Part of a small language model's weights.
Size: 13 layers, 1.95M parameters.
Architecture: LayerNorm before each block, rotary positions.
Training: a variant of Muon for these matrices, 94M tokens, 5749 steps.
Each number is 128 + 32 x the weight over its row's rms, rounded and kept within 0 to 255. Layers, rows and columns count from 0. Numbers have three digits each. The size before them is the row's rms in percent of the matrix's.

# layer 4 attention query, 96x96, rms 0.138, rows 0-95, columns 0-95
080:155088155102086190145159120101100143120145158066091133098082093175079134107118064130121097138070089100160160164165091199123118155129146159130099134118106176132154149151129130060143123121145154083140122116113134104137137134116142118101043110144148189100127195161111131193155178172129116174
083:092129173178173121165102125114096092135076131107134150165094172126145167136098086158158121096147098132163105081138117053186131087140162094142094150175205143089157127150173177091114062117121160098085123074103127152121116197090118178097099113126142148165134145147106158149133087103113090156
097:077087072120128147094180121139119179112119079117153134153161143101127117124165137155166116142179142162126130121142172128180117139089124146190113069117158138134148125159112116127132119167116135113084085116093115016114115178168144131116096125140084095118137134111127065171062120185173200167
097:113178134166168136114137161111132124134163071139167156164109163138089146108132130162154056158170132071109114171128109105134148155138092114091163094186122125170040151105095121142128154139103123071042135088120141208134156171094096111110091129072096099118167089125171100144144143119125088134
113:152089110100123123134165122167120114130175115152166146137108123048146155097141092122160106103160054125136143104165176089163116091181167083135082155128207087145174085151174145125153159146087167126132108148074114081121095124135144151183155135180108144114192148078090081104103122148165109111
100:130112115171113081097146128118125142168155097108096110183089130137202084161068131155130076148128151132086088076118200142120130091126138119095112089141132112126142111170193094116147121174093097105135163086135124115068163110139120123198137154084174158170157109177107115127121168137168040117
106:127050188102144177106152139139172085142206154166175128131131105152142086138114146169092097131179122124118122153154124089115155124104135146158059125087061085131126107113152096138112142160113158150107093209070139167123116128140121136098142170067079140082182095153173112120097115151091137109
106:142096194160121211073128133111101122091119161108111115098136087139186144189183152128150121097129136116114133135155176145129127125096155119152084138097130154034125094123143093146121126101094111184122087148112093158147060105096164148121075133122129075101164178189067114122085141099167120140
095:143124102131134151178121128109122115085117156147123133102084096103138087090185159142123173170128097149076138148144174167125130087128140125080114117131107126105083150174090159092136098098137114157065065142176061103164116152131116151141112060151124126183155065133149195178179119163054163132
106:177118146212141106139136156101069130148137228117113175159178107225133156182130138076092076111128120143112130102125118168127134130125153163082114116188074100133088086133141073144211160112100123106141148122152091114122112118080141135095079117156130142144126111128099160087144120124124127126
118:128073087143188104073148091086068125170073153123147148106183161130117127144118130112128137083154146135135172146091108105137068148126097116165097147144141143081095142150119185111157125177106136114096122122181168155145027154176137147146146140103177078070095169128143113088148124145097107181
119:071137123153120122120061131111195115126106083119136180104142206124126152105113102148089183106152160157156156123155138100094120074151122142144113145061155092148112063057109149134160131136116159169166118135098128102209133168157094133121219168161122118130103116095161088150127113106129102083
102:129162056150103132124113087190119164079130119111157154126177087127106093067146170150128138186142179071156160144151132120167099121130163214142105149112160134111081131067105155081054133156172127138118095106121137140126157094144130086105189155123137080128191089144087140120143127121136117084
119:106158164143144200113138148126121131112140157156101137102125138153184087146158117095133125185119109141067130204093146061170131121178139087083113126148072139069121132121118107087084121122185144137118087148135139117100115150117150109124171089174125072172086081161183124096170175069158143086
118:154104086174109114217124094111130144119123138130099137163161196111184144167120137143169151161066071136120123120136098066130112113079103148148146166123125074093181174158140146110129098133101147079109133070148125133117134041161047117148100161059177125089132122122107117140129120150128125100
098:098111107111164118107098134126120124146154162086116105117147150133153074177109132141139168153126108141114187157090080165108129137122178111140148081156096104141176095155120126108089193158141178100145055134143135145051119092086159113064107182130140110073146115148148116113120159125248127095
113:081149132154146087120093170108120136165148166189157131145107172109087088159158127145121107120234142152100089147075132099136152128141159107073132098116135094209113166110111110150140156159134114128097170121138117119073090147092120109146126142105115116194186032089150076118122111085138131116
092:194107097129060161103126133127142166114107069103148105092144110185155142120187122127176143134060117140108119105131125160107113125052089110188151169107157144046172058156129153155103194167142143158142108134090153069118109124119148098162154089141164145132100147140163104159096131160135141157
094:148121124137074095183165151084099159066062085146141157148125128126100123189075087131166146133106076077155138081143119166140092166114134140153146122128177099132145090177133195081113180095092174148110074177121157172150095146130124094077107102143101138111126150149174118144154074112115146093
096:089153091101099145142145132143134089123101103200141113074150088098103170107155102159142172162149120129128133117155131167132026128063160130141099116144166087156119107140149106150193114150129111096137159184138140125113132111141132149127161182148102087105115101148112054107141117103132205027
108:173124060190146185092101084072127192072119089119122125132139145149172178107095135065170068097113086115187111190103152098158137093155139149088108087137147182167154129150118113123087089153115115177129164120174153123125134091142105131135109142132112132128090077158158133174151123125154077122
125:128122162110114101084154063112149131128126134173154116097194167083085121133148069146082164121187168178153122097128128141167126172136101168146196112117153115165163148061100123166129087129106110049129076154082109107161117177136081103129130118118106117107186127102159097102094139124177111077
102:141140148142159141108145113135166089111148115134152092122123162168173111134084079085181118159113108112097129145062106132166090073102095128139169131135137093136125098140162107118180180113094096209098126114188136158042096104177125117175142166109123127095101076099122154123209101149074144155
105:081154131192138093151147129180122096101133088098116088174142172127158146095118056112120137048114135101108125169067124125139117099144143139181145190148103104128125112143139136102126132145061186055147152195148167087126165101089086141075112126144144167104125162148124195129122153127181125121
112:164185126125063131148138162106095146033093117125130121132143127108069155139081186160166140164116133110127141105112151127141083085148101170148125154172170189145118153101100124135192139162115041124089144119120161107099146114107110118220143167084130141163192116128172111122111107129098106132
099:121128150156137107129136137112080172066124089103123119173102076134096141141153162078146154075105094168081158110101190157102130122093104179132113089100097149116137096080133186144110150140134146124162152132122142114101119154073052126218123072169138136132132113141101110216176098149127105175
102:141128178131114126139186168109133119126025108167127100113173154127180096206144111085123139104149076102096083120075186104152191091137161129075178081155188092147121142124096104155107072120112127100163101136122123164134132179100128118153118142074104150118090099153149133106154130144164157143
106:185100125189141133100130143064145216130122109074210064137087119093110175161108147169129119129105135141062107060101133092141140136093114066095145146122143147163149171143143155140124120134151108159114133100164098075142116161158107126121136098123135150164056113091163084104161171138145166142
122:186130118220106185067129153109148125110064053131086075119133107145107091147109168104105091147144113094113153143124132103100073080177103149099188151103140112157127117162142139068171137099176133127164143141110150115136136157171090099092100190116121180137102102136165142116120159154095094096
110:102166114114184109133124141103142069099113193122127114177059134089186105074099106138098120173122092120128141124106129167124136101133168107105072139120144151179081145182106155127135124136155095147134206131149128137141092166178106087091156177082088087104103091101129159067079178158168143122
126:092166105166174110073146135165099128139122109151114108102164097128158134170166160171079093116142152143050099107117170153122163134146076148164173093131184157161124113131131098179094101120106171065150062105144145181156126078120128160100103152032133132096119151124111133091139097108113186111
101:173176084121091164105136135135103162109131093160131113128101096133156101076107170088115177117139122128180145100122132129071068132081134088144114142158119155114130056161161089115156117115128143122147119103092134179096194191112116189157169145101116139134188139155137067169205098109070123162
093:156154163171081128121094105139117179096133115177093111112123109108095166148144125194149181097073077142150091149109146158127138167061143117138152132033178179117193127172111152099100134081132156186138087152093170127095102150140127137084103087127123107159094130161138131174117121190154129147
091:158107111170051124071164096156101127089144119118184103095178153118151174139159147095184192134144098166138160147113122112174106135171138157110158136116134072148208125193105111128128105091094174111131076129118119170086106098153097120096090152159049140121108101116080136122100118162142129090
071:112099227070143137093119120179136096139162147126106121088156140136127119122094152117149133110119070155141086189117142079107138197097146114130176086050076125132130193167147086102114144152117148169083138084103145113160156163120175165171175104120150094104152143166103164150164108100131098106
106:108136128126167122126194147095106108095126137085145175105226166121139131115087152139130106169162158124094149141148096133096119080141108121129174137192078093147044167119158049166154108123119132088098062073119097206134096134126076108131134161127150147127168143127153154135123128141104115176
089:169122177138148061095117116122143128166094142083173082155167092112211132107160116149121173152177111128143075084094162093207145073145080158124185135115192115110143158125121111115149115122104078153053146108102126133123090081136083156147100185121117099168166112121117120117119107161133136102
082:096143192071142082171139138187141089128162145101084132064133107172107160188127141105127123167102058142154178142111139151157083108131061148174190186095102096180114172185155085111107161107124136145097112098111138111134102158123113106184153149109112121100155096133110113122129139153110097071
086:116105122127215123099078120103119194117098103109090108140140118119133105131101087093145142142143145100119132166095121127153152052074130171121160136126148103187072136070107137063099120101139161144105149118096186156106126190132140082146197116123051144153138149141180158146084095182124109153
102:103117104120192135075096140113157197125104093109134089118105124094106163165105094106145147069083092088175106123107171119138167148083173085165123136107181136132159061169159185085072169136114149156133124169070128116088112165129203157173097135109116146133092127111109130167113147128170098148
096:091087131130141122179104161109171167133175141125098144158090039113134098100190141140103091170086135119077104139136151126195105121139154166117102139092146167106124102104164185083149067142159151067135163166162092097127140120162108085114129153123140144185128132155140168132083098124097124041
110:126121150105182142213148161078105124132170136099146151096166142103156135120109115083166092202181164103097126147121103093147151130132098070087119161132082104127102140083159104160183113216118040074103140154120116115146115097122117143149128159112139158177150109176137139083089132113120173127
107:137122168065150130149167082164190146130130101104145124142101100093090072141154127179133128111139116143168131118157090169162105150103084144182101122126146167100124144183204122139133121110133130096225135134108141113138059103069076094134081176121143088137163151080095125138132069145151118081
109:082126127138182160157165093107164098112124094167108138056128169064129118095126083153111140131172127180137126153145131157148099127114123142112110171091124118179118071137125131117169152091145191097096123142173188170115084121169046090103178071105098069155115099112135123151102164158158168135
108:172082121181134113088100162146084084134115113124125088101137127106133081144116124149124156090232147157148134127160135143105068146173130116132117129072125141161141126162133080130123125151095129174130153137083093163116151083141200164135107190105170038145090105142094149102108171127196101103
098:088156105094132138139134137154110133142088128105097109108184134221114119169151193076160100176129216170121125106146055114125129134095167126148096085138094109139109124136132102118161189105100128114036160088136109113109157185154090155147167153117117141123135120106127109175078074118101105151
079:127132138144182178078099121148158096088120115096083168088180113158124126123146078155134111177187075135106148127126135078155168097126155113105124129118087134098126118122158105146129189159127098149112150139142163169087184148092132189196121134063064138094070105114122207092086132127107114100
095:156118177129110099129135153142150193070141160127099082123119112150113111126187092122071090134122129096098107161170142151185101197125097168108104173125152158120096093154102167125143052102142136156144117112057165137140086118160111135105116208090144122118145120125145082060151090125185123183
172:105095119123142132164140160110114079141158148063171170139171187164133127089118178059136100176186184155097159105109109111132103084189101135116138143204091078136067144094138077153190128176107099091089152106165104146152123100097096110129135153141140149095160122091104135107151139110084123148
104:175135173175144183046098125160142168125048098169103136134092128088151148127147098152103123133115149148168107142137149164108098186059140111121136109061184120076107106170084181082097096091148135163150076147094131112143127158174177110111115144130173118096077142152151143147159131115159115131
095:116147115174069129126086132135149183073119186192106129112090099104112200153167141169156143065131082071121141141168163129113130170143132114181098128056140204097141122152134179104133091126135174166161097135086122111054122120134125125138092115131117140077101133124103143119146080158133178119
083:110132158169117183105153138166160160049103103136135144160116148144173177111140128101180105184133154085088160147139106121084135107082111073113103116120165138063047186125078135127080075141077147121113163145084121107145182163139129103129147140095102145065083075142153155135117147112123165122
100:050122124091166161132104176131122160121122066145151131092126179088080135120141141124161127147102116092048160127147148137159127108155120148099106140075159159150177157124125150150117116086172170136185071148118212146067144078088097118093117198136183152149118119164130107092129132167131140090
102:109125155113112118178090148143114137150147156149125141133132163097168090134146105068167062218128144101077133099137149092107130093119082167097121177149106074134126141150084115098186146084175054164120166167123136106171119127145148087150152126107141186079095180106154126086065153139134144089
098:179066110086111117106113167084147108143158085075103080090188095088205122069142157129144069161137185164112098121117153152196166131170127142145138137142088125147100080119157142137212112139104167115084088123108183158111119120105101111134107146126179176135152166141129139146164135128128102100
093:076127122112086187117086122120154176139068148137127173130183148125136104176137126117158117089126084093139126142091118127118127141108129153144113068141131131103181143166095066154165138178165149177128145151085200107125123150143201123132149118192084104041103110053090135129154141117129106086
099:097114122122157137158108137079156139122206144103178145123140201143120122156072124083130153142145146088101146103102147103159174095111116102095121126195061112123084093088127119154152173170117153107073139128167166114161124094129099158152129110098118120111211195106130087104133154114091113214
089:111172126167113134208146121083146194078095177125123180143127143132122127145068103111128151119130125109109144142138154117149100127108069135141088132126105157030116124056119192162187074144175127149175163157132150120105147144137134038129152097140078083124092119118101155085134105128106111130
099:161109151178136200116174162123130147134173088163133128104148103081167203119073180109124144100146149100084118088071125140134135143080120126098149127076105100089165125102117156140056161128094120083174164172115105162110161099106165149083130156118121092097108111126202143167143087119144096180
105:090104059155084177114110160134185137149092168138183119104111111099055108121169153195182151124144121113100127072133125092147132133140085107174105124121128180087130112146135093139162114147125188143147116121086164157147144090167155157117131127136112060117138149095048158114190155116160125064
092:154152095115125153120141137064140114119114126169059110111100052114199119104090119129178142121179112132147140169190198103158112132158158131158139093158128156085130157205116111159123175137104124177156130113073132148080146143082131164183118098116150106067141124170098131062125122099171129117
100:128150098083147124174160171064096141128069172145085151154165168149135159124175163148135132144215118119168174120180078081109070145151152130105127099168107106064114166137114096137167097112135109124113113098180132122099125119085169089131128122125117138114141189141089110054100121067136083137
089:109087106104144150079081110175139094080128091050181121164156144146160096104117176122130099126122144133132088139118145125126175192134145063103086123163150124138077178130171178165142096136090137123150121138201081131160208078098086112110105173107105144130143145147085124116146172076143132113
098:179146152096114187112196110152120203164093124137133150188059068133107139102128124140090089080157137115109115099165122175130090087119133145155126134187158095082142081132090147125148087162169105145143064067150096157145159119122143166146117145126070175131094180126145092152125112095166146128
060:055147082138143192174131139121166139151123085130151139133140152135106123164104081142082104119114148161104116122119102110136219091122153122134080096141121098151100071097140108162160181180096150133183245145124112126085076121088104123140101078150108140134122134126059125175137136150121120095
080:072146068156134125108114107072192116121148102122102107147138119114172139160133123103134106148147064132167143165061145103155144138220101143147119138172182140127162103156064094103100165159173131184118212088094112086097108103137106105120135146136127068115089115105086133167107100124178115120
076:124139136098157164126119108160106088156128070143181111126167103120118143170166101128157165138131131143100120170155100115178084076138097070111120149111186114086122120102100102165160151110107179123066135185106124099135149059165046114186173104131107125133110150147077107137080160123041145144
072:157082133031156156130155141154138108105177183135095157091157115134178091090104110107115093171131084076152124135126098148178090180129141126125190167138134162158106118106083087112111129104196059168099116192162119119140142114175134128129175133100175166158119123086148119116123146110067105138
096:094107129179162147145070137138162094145135157122149152074102089157076155160153079100129113110135120157164140090136151062110121177116120159172171143147144142082109117189135117129133084125156106149156128198084103135109111160121201137084183151110111087128153142154104114160075072102149126037
087:101086129162134094114140088133132188197166139151102131117126144178157115142174165164204143147128105140169137069159117165076142090059131147186133127104113179134143201128144083131133106127092098121116081067095091143185108065145105111133183151113098144112081154137113147107131133133089170129
090:182114154109167149115106088192098149138146110144102150099061095171157157075113109100103126215076159110099050128110088162113109161124095132121130170082109160127176178118143140159144120174096127129091134169110165120098148165118128133152159093139094193124167157078110066178124128115117141143
091:110151133144083138078143087144180152151127136140123143140126148106128128118114133072054187104142157153108119106165058118136184111133094141165065148114164089182152157106120185105085125200122163196148109124047145114135139175054120127154111117164119161124109082096127146115086115160104136158
096:127134117107152169106150177127186209207151148141110123141127133117124068143125163075128135130145046103101155099157160110153171102124113175127051102170144094136156147186155062111053135145180112123172097137138159133140133123157093126144136120105115141151118060122163092107147076114125140101
116:138085174089125148172108128103130131089163144155133077089105123167130113095136139119114162173087113104074126137150102142102129170159060112077174228100097199193132136168138106045148115107147147121132108134123161115114118122089125075117143155122176143087117133075152115166142180111129145175
096:137108072147108127122171131107097142115135101091150121080105103108127184061120149109109120088161179150158102110151226106149146120099149110150119110098156176109136168136131087152130174135145154085218099142112123115115160146072083129097121196145100072121161110173132147119187147118146074178
089:077111143119127082157092148107096173126120056123178165138128127049100133152186124129126099146183193136133070132121078116157136154111074133135055158132184113169102144097130090161094135165128108066133172094082140097169083171142113141149096162110175099126130135139121149183124138134170122154
101:092096119126109142153127104124157103150112100109124126109087199195137172178097124115092148126139165082125130104168087085153118054138143152095087100155106130128151123162200118161159119126106146127146150146166108192189106126142130190166148104133043137064093095110105077163116064126122121110
098:123127105057159133053162130114153102129159170133091165121107088160144213140126156161131155093171127077132114146103135177095051120147158136189097137092113138127113108144186095095168118095115171167106101125115154111176187143158084099131092176132072118123110152120159156149115110115083163168
096:163135157160125120129147211150087141112079180123099066158153128137178116133159121150143143172115135093117105126159112115080163096151181094092110124141145183096091098168088114129109057112144131125161078021136130105142104133210108096143157168131151132115107077118153127089132130148108105179
105:130140188083085151205127116196130061105088160142160102081089144084142118146163134155150119136151129052122174140151086106115130143148121058150175132165171142107108143083144158109196083131146130093118166139103094080098118118107138152125152110103131128223102119156100108136114134124130094171
120:149071193072109109159113131118138115093188161157170106120115106137081123083159136116161112133144062099120121147141105145141075175206136132146144182121131206131144156114127099066118058082174099136083066130133169131161130078103150122109162152143162140131114132128139115118148172080108179119
078:113153111164155186102164139133126101103145122082124140146122127083130139148151107154088163110057164115120136179162112100147187091091120081136122099119115069081106062143072196191111168137076150158161182168123119081115139116111127147193133151151103130099075173151119083117121106188114141140
093:136170132089175156096101162141131101129147139143106172155155108151126133183113125145084101074144165182142153128129098076175147107094140121126079088087132094114120074162109117191091182166118164186197170164133120143085093135077130139145090133111079112146125086122098114187114106204121101088
080:115085114067148137143140092148147126125197139106124122159139132127107153146109181124080143113170136118155171164151128082197132115060129116131084116088170137123182083115045085175167157151090201164143138125115089125165117106142133132121159144114124096136116116082109072155050125187140170121
092:132179073110101164133179094093116153090114114141085101065115107166164079122113119107081132129152101104121155131095152118098119106131126148115139177188167115082143111128154165139131159107122103142135107128098130181155102215100114137127091112106131161144221209192130164126174137116067089126
099:061187126095114090155095078197158071177172104145171127125132133163104118133172095167132139145095119127151190190124097125130154132152106096134158128138128141133109116125126092127162077025046124081086142128152130119103114144100129115182121152192122158114173138132106085128104114092106115149
094:093160153085129160102108097147124054101172111109156067109114093146134063154092144101143105083153139126121141148120130161141094115177173115095145181143160188137144161140086090156071096155131143170142130131136072118180154170155121150069134165158134144147066149178193103127103127195108097133
089:084185145145178142058145144150124050126119092129098144122096127135187177118053141166141103161132167184154171160137132103087126148081141115151155128114101090112151162088147170076139042102086161104081093121125095147117127141113116150169078134170145146113101187139101153139105126157159104114
098:105124171080079142147154121189134128119163155154130155169103093092055139117152127119122094087228137103128128163146091108106069130171168168129132164172143154112119141105119118075195075090119129108081125142121091121142146175149137159135160181143121149116153094096131166135109137074090204104
106:096110185079175192099111202111108166104123126129133191116040101112102122147126108066145109134163076140126081163149117102111118155123163122149106144115146146137194148174174103065151066084098128109114097128155183155131111137156114160152096150132138173110097087130107102177156151109152146154
096:178097130138069112143117097085084124097142107108137132178092148067108158199074127119140100106160144115111120153156073174110086109130149110139155135111173132168033107148163129159146137098138124149173093157161181149176121158106069138168129068114139102141182157147165100095078114125140154083
096:146147131133145172130098158171098058222136126120117143174104110134153112135112119138181152211084095057104183100132088160119158146140058158108124125041115198129110167132108153131117161086179127140124137124132095106144105088127091098163159118097102104088125157100134116130110143134171110148
091:165133121125128189130106147110136143125100079148107111140156120114140152121129227149080161120133096138142167132132117105123121104088128139168176088137094131129135105249067122101084145152113106115125097104135074177133106144170100184141073106127088123124063145152142196137160132154150112197
109:112146138140110090135131150154153144115178094168163134129127126142173112091131108125046108122096073088102104118150138115108098137074146126195115144117124132129091118107136142180161070092159112190145032157150095189117137183096088169142111180086165137107142183102132118148190146134079168142
097:113140149083140146120122079059207184112133147137156178165147130143097152071141118123110137086166088125119077075125129145088120125135194166165136138094096178087158114100171114143083086062105119141127103128123086139129124144128191141217176140100129158133149173098099153139088128090106134127
098:111057148112090058084122122139112113108088177119087070125123171139127161134108114119129081179156136156154106088137133184087223123120156163145130127121135130143077146136099115138128159126149130125103116162176126151087057192112125164113085199092115103101092170167106160154140148180137163142